config.yaml
num_hidden_layers: 24
hidden_size: 96
num_attention_heads: 3
num_key_value_heads: 3
head_dim: 32
intermediate_size: 256
vocab_size: 2048
hidden_act: "swiglu"
norm: "rmsnorm"
norm_place: "pre"
norm_eps: 1e-06
positions: "rope"
rope_theta: 314000.0
rope_fraction: 1.0
qk_norm: true
attn_scale: 0.341
bias: "none"
tie_word_embeddings: false
parallel_block: false
extras: ["some layers without attention", "local attention windows", "gated attention", "capped logits"]
init: "normal"
init_std_qkv: 0.0704
init_std_o: 0.0102
init_std_up: 0.0704
init_std_down: 0.00622
init_out_by_depth: true
optimizer: "adam_atan2"
learning_rate: 0.00237
lr_mult_up: 0.735
beta1: 0.9
beta2: 0.98
lr_head: 0.00555
max_grad_norm: 2.0
warmup_steps: 538
schedule: "wsd"
decay_fraction: 0.685
decay_shape: "linear"
final_lr_fraction: 0.0
batch_tokens: [8192, 16384, 32768]
max_seq_len: 256
doc_mask: true
train_tokens: 128500000
max_steps: 7287
dataset: "wikipedia_en"
Each number is 128 + 32 x the weight over its row's rms, rounded and kept within 0 to 255. Layers, rows and columns count from 0. Numbers have three digits each. The size before them is the row's rms in percent of the matrix's.

# layer 15 attention key, 96x96, rms 0.206, rows 0-95, columns 0-95
095:089191142172068127144141160091170104149131147088129133100171071067069066200194103128155136126132123169160100117106141104091093135104119122106148129126144144095145092154123112086162119094134146107059155108089165141163080099086099065152164156136120152148110175134183115086123117105121092122
130:154100115085166135105125076169082180128141152164179121086080123177097153103106175105173108135141116087083168146163149126151158117153150093155123112154099159160115133095170123142124107118178123144162097165086121135136154173138147105095060060159160091100172054067169093120107177140112153151
102:098130108170136136160082161142127141140171126115057121192113166097164099130067071129108120148141155143125102056099104129077097135145091180124166107080169098111105132173088159056094125173083109081069143099136125081118100151097096137153178167070124110158114127144100126146151100096124105096
080:085151109192160133171102131107127149078116076108079177207101094132125159132128110094096147086122085182179101106117090104109069120136114145085113122115170135093107181133132164107095124130114180078070102125113122074117100160089129110120173123138187119149120144186095171138104121111069174117
191:142113141064118161073187091123082168145111135159205125055114114148090173159149134132130109128129113078105146156139158122158151086147138096132101108152122129156133120147161112137126161134174143172165083145125102179173146143164203095125090102163148140085158074092144057098151179163118172151
098:132150164103150132163135105166157176154146129196119070173130213156107136165123128089137174131125114156102142139130135202099157079173132062168112071151092178177142071177173150143135098117111117146150125171105109170149118148110149152128168116142166107120181059138139153165108149137138136083
090:101128142097155114136141154147122160086083115060138136188144151186158129098130121118079172106108065160148109120121138148137174183124107108079159145113096161102079136164129165050120122170049153157110141124169124095155194110164081135118133118126064114188090105134102145156155096119069138120
092:130148144082183127156132106132136063123119151065174184111097152140112140115115134135059168176080070121145112072151092145124152120095170159114145155142181114165117142098214097049135080137085123116137141088126128116125148138089113156128120130098127194169103104123117120083157099153122125203
094:082137119149112162084119151102166095105125120183127157187184134118099162128106155050086126101159131100117164188103091152147115112097119094097176087122078161079104141163060128144096145099187140154135099149151142157144157062177121134168110166151064108127115151102192129108171119098145138101
087:081096100136132133092128090185164103099110110168056169122134128070065141099080133128127149133070087162143091113080122128182188166100139178145144075136136175140150161085154120121087073136156116150212073112111158119109159068130128144157086119119168131131126176148162111142150121108126130150
092:121057114084149048130155101049128129112134130103076100137136118138133118115168119190176107152100134086141099158141198097093165152152132101182096178090084134121114121108150164123077129135100127091101203122129116085076124135095149150130091121196159072111095144139137152156124150140184122121
082:163159116131161111100173164133095139135175115114186118070068117087124073165160138181137121150085143075172164145141163092076140084128191082134088137150132052109127135100142091180120091138118128162115178116079114180133105122118132084142135095129115156129107180135111140089079097126145072080
083:177141058154134172107095161122141163129133148143140107160125074189118169026092073140180121141168186140109143117142094112142134169070101103167136146188117136137124211145100144137097119132154073126116134159093138085090122124132104124126069120136165113123094156137178170102133172132128100092
091:153143138140198107123116146077096061162158162139117139154089142142145128116124150109101110149105114181138105160135185148135110096127094120144173111115137116160162149166101087152214115143143085129168178121158161115155113108142091190123108153150132119024079094120099158097115133210173149168
084:173121120093170120162105187102147071153125168152070084117137032093121180082108124192134117100080139129135136130096132121162128146160151183121140141108154127114189127088105089201108151092148126086140128102134119132116121107070119131121154124151203118133127160111154187126095186115124065136
085:155146127053074112146084129099142129154143150122161135121137124017141135108145160108146072122161176127099154113161116130169155176143090199189105081133076151094174136095147123112112111103098052083135116093121130106091161151141187105110173181132120140131149151157161176118140146142122136093
129:136095121072133099129161102137071168131132146165167107057101119167076167086136125126164109114169122104086154146142170122144131107122124106172147096178118171121137137156134126157187097118203172137170120121124130171165122136192165109125086070187152115088139095060140119110169168160086137178
094:135089082085172136088097137122179139120162129118072143193117129088180098109108126145113167148112137123153150125097066085081104156133145191168135182097127102202095124105126151124059114156075081124125158147155105084166154124070098149122113170155138124167174143148168119115121109075179107099
137:154142134050136088104177081132111145163100142160214110048104152139107139155155130163115142130099116113130165182136167144139141085146151090129129091144086149128117143137171130167177114129193112125159089155117128193157153110171175097135118057150099157104160110087146096121184136180122114176
116:192103129090110126091176086155124158109079137141152114040144132145111139176160194142129084111101120100127144175109194135143156111106128095113086119148096135161139178066164113145143142123159143150157120173073129171142138123156161092103088106192150110124181148087170111128144143171061166165
078:141153151130141167088157078132124117129092150155168048065172149181120122153146186160159066105180165110101146151137128151149147110100198106085125134120126164146131172072127084155171118121131131183125147166080138144140144096105116139133100057106112101118138103052176152100096136165092095110
091:155188070143119085113113138108102126154134156169119112133146080147159114124154124162146175141114152160141085110148098110164123154174178138172153110143123130094207142130020080134134115150085130150138179109184090142188128163150051153115152071131111129135162159101073150144105126124178101136
082:162114087070185068122113111064126103145155173100176159124122057101133109133102158133090128143040121117153144161129168069096169147124161101151158151083095116112140169140170134157151123135149146074092134130109101147147108166100172153114123070168206140103142161137144108055138126121150111126
078:095126140112136146154170134119185140093085117124094151130105160188073200119120115093109123136167100075134205146089119184131108136115122060109108111104170152136105123175156112175094132078202135110136097170106181148121107158127178151140070141122143082077165082141132103147166160139103142168
090:150111154067095176156097177152140109128156135173145097168222103135102106146123178157203121117125160088126134132126056139146117140115113110163122164153105118117179130081116100162106068072135157145121153161112107129062112114084141132105162136153137180107109140104189132117130190062125144085
079:154168099183121206108159120121176116104125139157113075155102123104142138128144128141131092115189124077126155150130144127132108057077161130092135129148185140108125097087045123130076157112102149202074155063126138132071102140101125079151143158122119106154153136114101092168145164152109056109
091:100087159144077112188087090183113189122136122120072173078147127179109137107123162154162104118210167135112088085098151133152117154125091172168093166114143124141096143097117109089121172100124135095194105110125156118100153095152154142068133205118115060123178163152115123151155137150133151139
085:121203050192021167149166138123132131122146130168120117093121191059078096161106091110139077155152103118143118165148120157120158089127134137118157133103125117094115123109090149126132167144139101159109079121149167111139133103080146095166146182141142124162137147058139081129164119148151076101
078:119097129139062067111175088053142097100119117198143127081164154128128082183179145126143131177111163108126155157160111125057139114170101091181104145099060113131121105118130116126105132137126107150150150104176070148140115117118152094134140168198088141132115202132124106108157139094192147123
098:115127142111136048149136139080141149096146157132138123129148186161166094139090097093090171121067100149138102144118131149111160091183097066085140104117089099109168142154148183115183171146058162129125104150152099157147151174143077156133160118187163132175147158110116128161151045153115089121
098:085188131148153133160133081093145055127152166179176135198127124138145105100113130111112144141168197179118103137175114133124106134128088143138165160159137148094148135149108113116132139133110124171136132004155081172126147185135096119109141167126116141178112116141084123078155145201166132116
075:139156093183121118156132118161097097144164137178081050105131171108134113129126090204162066139130146090116090124166137172124137128121091155162111084112131108115116132122093148152122175139138083135102161128129069065075138069110091082182083114158128094157103088067148163147106103134130083078
111:109165148199087142142127097084185094087140141110103165106106159119136115119125057073099101164158156122157076168150152119084123175143102116116142128070131167145136170087121084122174176174140129154088132119089187078127113107084089158118196142130139084148058127166092143108130111138144081138
138:041148129133148069143171124148185096086082176124116147152111174130130084107122100097111138208104181142144112152168109131131112115105122127107155165037071119106168127148131110110120176148075114176140149127142133134096075123094116101114190151166124168158047131106118103168150117147146117132
107:081106129100122119111176145106093093160088119130137118082101066159100087086167089087120130115067089070215115134125106113137159134133095109151143129155089108122179172157127156103092066135095126139139154098156111165184124144175154139095103112153121099097134068087136078133044102104169137126
072:124079121079085152085182112112117102130108153163161055074143031133085144133151223160146120084126109137135104128119174133163129162190081138159164133116107183140149144110185120142141139120133166173138191172173113142145143083152157088136098102108148163148155128147112123130095131158121151148
082:129154127086056108089176127120076082160088165188114068099199112137131119169123182092090118092142125123030082104156147108158127132149099121098139121146159155146105123140117105150109126094124117127102150122069096134192119148110088106155083159070110120170136111093124130154109145178068134096
105:081158054139122159099096121125154139097125112129119114122111125076133145057098138120139178156185135120143163100095199139146141130139096120189149148084131113111165137132094106143093177182144110129119089131113228062053120070118165118085162155136150099129132176160106142118103120073111137140
112:152107162039095149150137119129078141166148122151160106091178106149107127122201181136136132124108145143145117076104146174120123151179115126113162077197132148152147134178154144129120121167170145102194092149105116151137103148169135136134036120104107148161088086084155113106212153124148140162
109:096115134064132121167214142156090067112096114139181126108159136098150107147181137128184128107095127133086053149138197099126158163162132159113091159149083156123153172107208079124081083131123107124159169126154075119136130103130143132178139081176113109117101121161089118166123145152131166133
107:149120123095148119118116105139100179200144057165072159151085102053097188174141174126120135164176156133190201136069109126108119136162163137102097113117151111112132106143076133152097124111116071124116153161118160135127155090103164114116146157091170126126213144119167097153091151096111108129
111:124126132142180062123144142145099094089129134183144151131126175163106156147132146136109149079116156105080081074187126142133172138064124121159186140141094135094142135148182148058104142141186130125128085148089141126105153182109133144119157082155074135106019116118126152101144166148114177094
089:183113094122158188160106054143113228135140146092114145073134109098096098092112110125094102138111105123184137151119172107096073131126187195094149104126120149146100117088127168120159125080115116141179141180142097127189140107164168130100092190130171165093155118153162123146101142107115135157
085:099145174168204113138135108126169107085112153178144057183166183120153126133136113121158128122108151134155072103164103137110141131130146136114163137116111082113132131198094109076119142099052098137073138098158090151093138153073071129125203149142086107138100126152125174146139104200145153102
112:115138149097154098124094117104167152176105075124093103182158163160053111117119127076116077118154124136132128084023121103118073073127198104114129112080123176154158107118137179131121132108115115091119111140087109094117146134115110160114132189119062117126133126188178135066095098112139157149
100:092126129104079071093193108158057145164138121164109077139143166124075107130139107139085182147121165175125079114136137162151161104172160151126152108132182192113216120128153157132123134157137107129172118203122115084124155115172112096145118109132109121146083147101102035151119136156115123155
101:084142145109077107110152165147140056121014159125169083080152130120103082133148157124148096117112131100077117136162127112151095166132094190133145142124099118086054155153140084063114124115086114114072123096151077160123123162096127112186151092126073153137111142138157138167164093130099139119
092:147134077134145151146143072146147146112065123159170132145182145112152040086153122164134174145151094116143053132090141153125068143138132206097134137133137107056159114106141114152129125112102099137127180093123149147166187153204169147137097121134116083088093153177120127092107163174103134120
118:069154198117117123147152186152127102163173152122124135127129087176146098084079084109092130148126174160111096155117128114109178106107108135084085075157121190104111112159149084187140107172143116113129094196098078183152070174139085165145108126114105093152097105125116064110151102151161122143
134:150128115123127151152108070139127116107149128176104041139149229146142103108111102130143131144170135169068071117133138175151061107106088174137168146104165119085149134145114152165153130142092099143106170088109162082074153139102095122119184118147071144135140193121131164099065171108138125121
125:149116087083138150106154125135092116126103072138150171141138070069176170107138159168135141086134064122143171111123144093113131100122147116115060107162104087123127115114116170151085074121123119083213140134147119148141126137154183133105041111122143102047200122134146116173174152107111154128
076:082130127106123219136186148115146110132148153130100105154105061125163161124109094058076095082141134115123106114176107080140146079099120104103157128077073103119110155135055111153145140160091149122085160093105093095140132146087107199120081160109110108175108142144097132151085088147155148075
101:133191104226174146169088104159184151099119102074070175176143143126179080135125101110108129166145111163135161106092070102090087136134156126112075143098159159152068105133085114131100121131074155086113131124113116079129114129089106145109147151076116102151093150177112186134120092124153123122
088:235134077143166208104091160143106181146172109141109154178122122130132181157102132146144086179157083164083202143133154104145087140155147115124073113114095077155090141149114106138106110129074127128138141095144158163146095125080156120097115143080159129084140137110134191157107134093159122131
099:121134106140120101090084161101131172105103102143118083119109126079093139132117075122103159134129159113122121114153168165155076116114127169126192075127145141085068122126138137075118181112112085157079100147079157129161128172084166165133154169098092106098111162180121186149215063112129096076
099:167134143098120154174133156159092107115073123216171143051153134085161162135165151139148105088089145105087146125169137143133144162128137209106117086144075107079097160199159103112167134115110083108144120150100106162102173099091132121147143081127130161048167125120162172122148140153136129149
093:113120116095054148112193166139118105135120143124155120116072084135144177124163120135133162097107138097129183186078187110177120138136134160109115065121102157043140105155147077117065091144121091141220130072102094151128128185136175149143131097121163162118132128104113150149103152112155095119
110:166125127123151201157151131117110155134041060075136175141201036105139138087166167163146173161109103134167118103139111090112116114144138137142097150183147098123064102115080112136109134131087108115130140151143099123134158186158212110110129082113132156123145159126155151117137083123097132094
088:093098126108181118129117127104205116064089083126114148133072115084194157159130123133188139110128074055137170136046118167107130126114149111128134123129129118115075148116120125191066112159114120111092124103055162152144122117172155137116146103109169149139126085164153152089156196117157150101
089:136113126158124136107165121149119164126166081059111149199137143187108135161095100168171102149140130161152144123121052132171099107150176142145118102103183166111104107117142121128114110141125193092171118149148100129093160130185123132134087127105104197177157107141100028151118154142149136206
090:151110151149110134119141133156105143175184121152131125046132109140094128126190131136136153122098130092213121095127166142096152145190146104117134095146108120113235102168189184125122138115158093118175105142137099143183109134194151158142089123137155082169122097139143101081187136132159119180
080:134109147125181157122113123140141176087115070100094191178149080140160136113107071145159180165140094133158116157096121134136129091155189104122109171085135170179137128047160132159111091134158124097174120153117185066145131122169161126073095139128142144135077124172052106114111165098152149133
109:165179129137135129151115218135172141128120000167177144114115125087097180150137137154123143135139134084107146125086175129169107141130153189149097138100118175149165144133173094190141156172097126132107114115109099122113163117116171161135144127102100115087159107118158156085149058110124105150
078:105178114111095111112160122130127096141093163184165080094148188105108114104172125138095119113138116088096082126177184106101166114138107140104161161148130077107156128139106108122165165130066119155059116096149116117124114138099095125128193096124094065127111132106117159114164027187119100061
120:196072178061142160126122129169125179142101159121150099110141114059132152161180191124172124075106097088110133157106119142154160160105104117107068102194129134095128116109146097162079173166145142158154095153097097189169145157141154142167125141185111131088169095135173127115121163169124147132
128:083139142223117102190063122140194113142137146086085193240058146136120095138128045117112107157166155154114114123081113132099122153113136160131131147096140132118089127149073140106145121142103134142115162151126131117104123136102083123091130162141141137150094172141107151102150076146141110084
107:168135104034140174107201152117054141137087118205146054033173128143123147098139201130142157068136097102130127150178112136146134104130127082092126142169127089124162154142182118152171140128116135110133120129150110166126152148145165110120119092119122125122171066117135131121091156131117152143
094:163166137146114102145095117113103114096105142056136101140117146141132071160135082110130117160155111163121075098135112133144132131103146112100224171061064136073124179114082191112146106110118141149100168096064144173100113123107109156115145138099107069201100176107107119106139126149176092162
079:081097151146139025098103102159173147105111124051139231186070094084103132178141118117126117148099113133132183131109181137148117135114123161144111081085111174118092097111130115122073103117176163152155122141093105164153086111164152146129096116151131158102162110122139094134144141139113149184
096:111088140086162089112080159140130153105158151073108122128102105120176156101165210145180204139123070163172185111081131106138090148108081159135119126127160103133149108157145115120138076129167155089103156141147105136140124111143075119105092105123142141095184062198134140114061112082141120093
091:148064114057121111115126126116104088107179094134098163159139135184121095135168123150122150153113163125163105118153169130117141166118141157124133082114088157111068148098113149155103167129099100161131103124096070111132115040133102186131072054201113035123123113106119113153139121131135182158
090:149143106156111068163090069122136122148086096147168129089140090117149148056123147163125096162089133085105159101117100144184133182090129086109107083174138169098125063125111102154177110142068145099129107151125156151171151066113127159116176086128186110106158118136193119159079115121127136187
095:135131072085161161161132145101117216079151129150102137112114111110155114107120126074109167103178105199138166164121153110130124115110090128112141144034120165075101136157144118134133140133178103124073136122163144155171092094126057102081116145164076140149103176084121109095106098171159115178
093:053153119165076141142085131141144180106144114152164125157155160122163128136135084123125146111192137184128040198134103102135158125140130092114161109141125094082141115107159120091178117110121116167123168142184127128177141138129161127181164152096175107133196071145185077156146171166150105144
096:133141154140140108086097101149104145153137129201104138159124125097159133148151132156174180181153099127085137142153154177119148087134225170097160177099086120118093094122156131165136057139135145118162147114158118126151113070131124173102181174077088118128161086120109128135086139125206068161
093:140160141120182121187111087138113134146142073120141070083056123132194167116098182129131150146094118173119090059170139141133147145083044135164112141097101101071114145164116179186113118155115118119154092113159150086094078118103157132130167123082105109118160115109140148161150139097175117079
088:143150139111155133120102116075138174146119097129130117134131114150128129106085118047163114127128152177159051169082114128108134110183124084176090129141161120075108146184145076082150192167168128149143154146144175097050130109140172129111156145164196157125161085127137166156187135109166142091
095:114116191120142115110135039156158152121171121141130147094075131151108128170040107117151116101104183133134135111104150126082163112123070123181099094126147101098143208113102113123110128118084125099156134101139136112135147095044144064119123119155109062183124133161174105126178106118089146086
100:190132133152114141128101104179161157130171139072090143125120112094154114146106185154043135134180142159160131120147143075150149127159162098101113033096135139111096128218184120127108169165106115107132169132099141132133139125133182120077139155106143212109139139136173150171097168138109107113
095:110146144119108111101118123152143137098110094134155091123082173124107104147139123135184151152222142175109077117178171093131087079138132122146165145147136100190140114167120158128083178133216051145104133146110115196125157131125057141170077119146169119147114139143076100121177147161138127153
107:123095153187078139204081117150157112117129159130074193237099143123104121149119063170136096150162152143138079117135081109088083122091147137100136134074118127108113137107068121147143116142108152146130144142144136071094109111104067126110124168179158132125073164123054133145118125101115139104
095:092177055123144130142096146130132073102168096103144095094112058166108184115117094130093121140105113128108083093168209105123108144169121135158177144101097119134185196138106120159139127138129171131151111090120115071073098156114152170196152123142172146111128126050122166117145129100141080110
097:096115158198106057195042123111153133112165121091078156192114136140146109142090077131129116122195142134111068160129152125173108142106111161157127157064113054117122126141076137116149130120116111140099144125087157124092121143085049129110158129127157137135105168105071136138125109096154073126
101:164111119128130148079131162142176194143119168121152114082138060085125118097100181150144131075123109163111197119059163112151109143136074115171158127190180110101120071119183084149133151093133118102154166103151153135181104103128149128130115112106113152079163102152142156058091165094081135151
188:147105124041133161087199106134084150118115103196193106047145127116106156155161181128123152106109134091122146151175150135154163076164131092097105114150116149129150149114197124148114130130142133168162110121122100190159164171180180116120099105138103116112154074105151087130121167168110173157
090:096172177206104084114115143118096151089072131152110133106126109151137190166127147179141133159104107158106119131126185166150102148094115122157144116124132074149124125107119076100150188199129114155078168207155160147111147160166081131124101112127092105114157128160099144133102185186067172140
090:161082164136109132111117091148114056124079175103145153139177103106068089139132167057128128107106119147112054104121115148092101141113184072102091099111101165146182167150161136101096111134130112123144187061096137156085147159086119153151073198118135091136111128173098151147157107101140114154
088:171112076099125175179116095148148146139161124087124127142132174102124118130081125116220114129077143141169154122042110064133143156112067125128149094101175149108109186104120092141112105162210101094128140109136131118120098083136141116173098142144172082128145108166171113066098142108142084162
090:155169155131175098114104101150127156147167142224156162155104131137149145143100137119120095176123101117188180149091095092104111131159167114097139113160169099098135140128124178097101083202162136162103179118117079080078098166083163113119070133119168114145102120080122158091165123065099116112
087:147151193171075105165127059142149171170113149123145147148170131104118097145107133138113105132101118118107095120137106132086124140095146159092160050130124181129116095073146111112101129207145120132152142135135151120159130152135152112095087151057169127114187126127161135100183214136057153194
097:173140142154216168095094060155164203146146101132115083165100126170103115103107110119208175162185154097131120124149125173115122111091173179145164109172104147147120107119095083170133125112169114097132107162107117166095188072122127158073154135136102129115156109139154111134154181102102124135
080:068136132061130089080131132153100079162144159113110142124135126122123118199127160111091131127129078044167104095111174139139110149154115150158092125096133086168173162151104147075112098079125157123141129154085124107179139105101159084129164155165122095185083113154143116175184096205144118085
083:112039076156136142112103130149091151167152157146163131102146107086140175107114124129109151123093129123108111141119137166153128158137135144132124120074164112116145128145120056091107156102132170126117123191155124109076149200149091129200105122115201107125079121076114187176139065169151049131
084:186183175081154131111110107121128111128114111124099127139120124169166140107132123107172086161054168142155100079095100094136129142211122171137160150124160039112158209122097185150088124119115154115182181111106104142090149113162162141167131144124053107160144156156120099139129146142149100154
097:119096141079153078132113119115116148164129086207161168158152104119139133172145180113157129180156088121104142185121155198134075189137119191125151141114108116167095178104104156119119121099139108143071076148137177107100076159114142104117099161122091179129128153087116173066181136090133149104
097:142093091156196163135134173147121136096088171129111088124163164107116207082114151098100116167169097144115226073077139116122117183120164076093120123116148103138105107156117104070109093168150105087129133135117197140155151155132100109123160151166135074158084135149160122166126121174100129159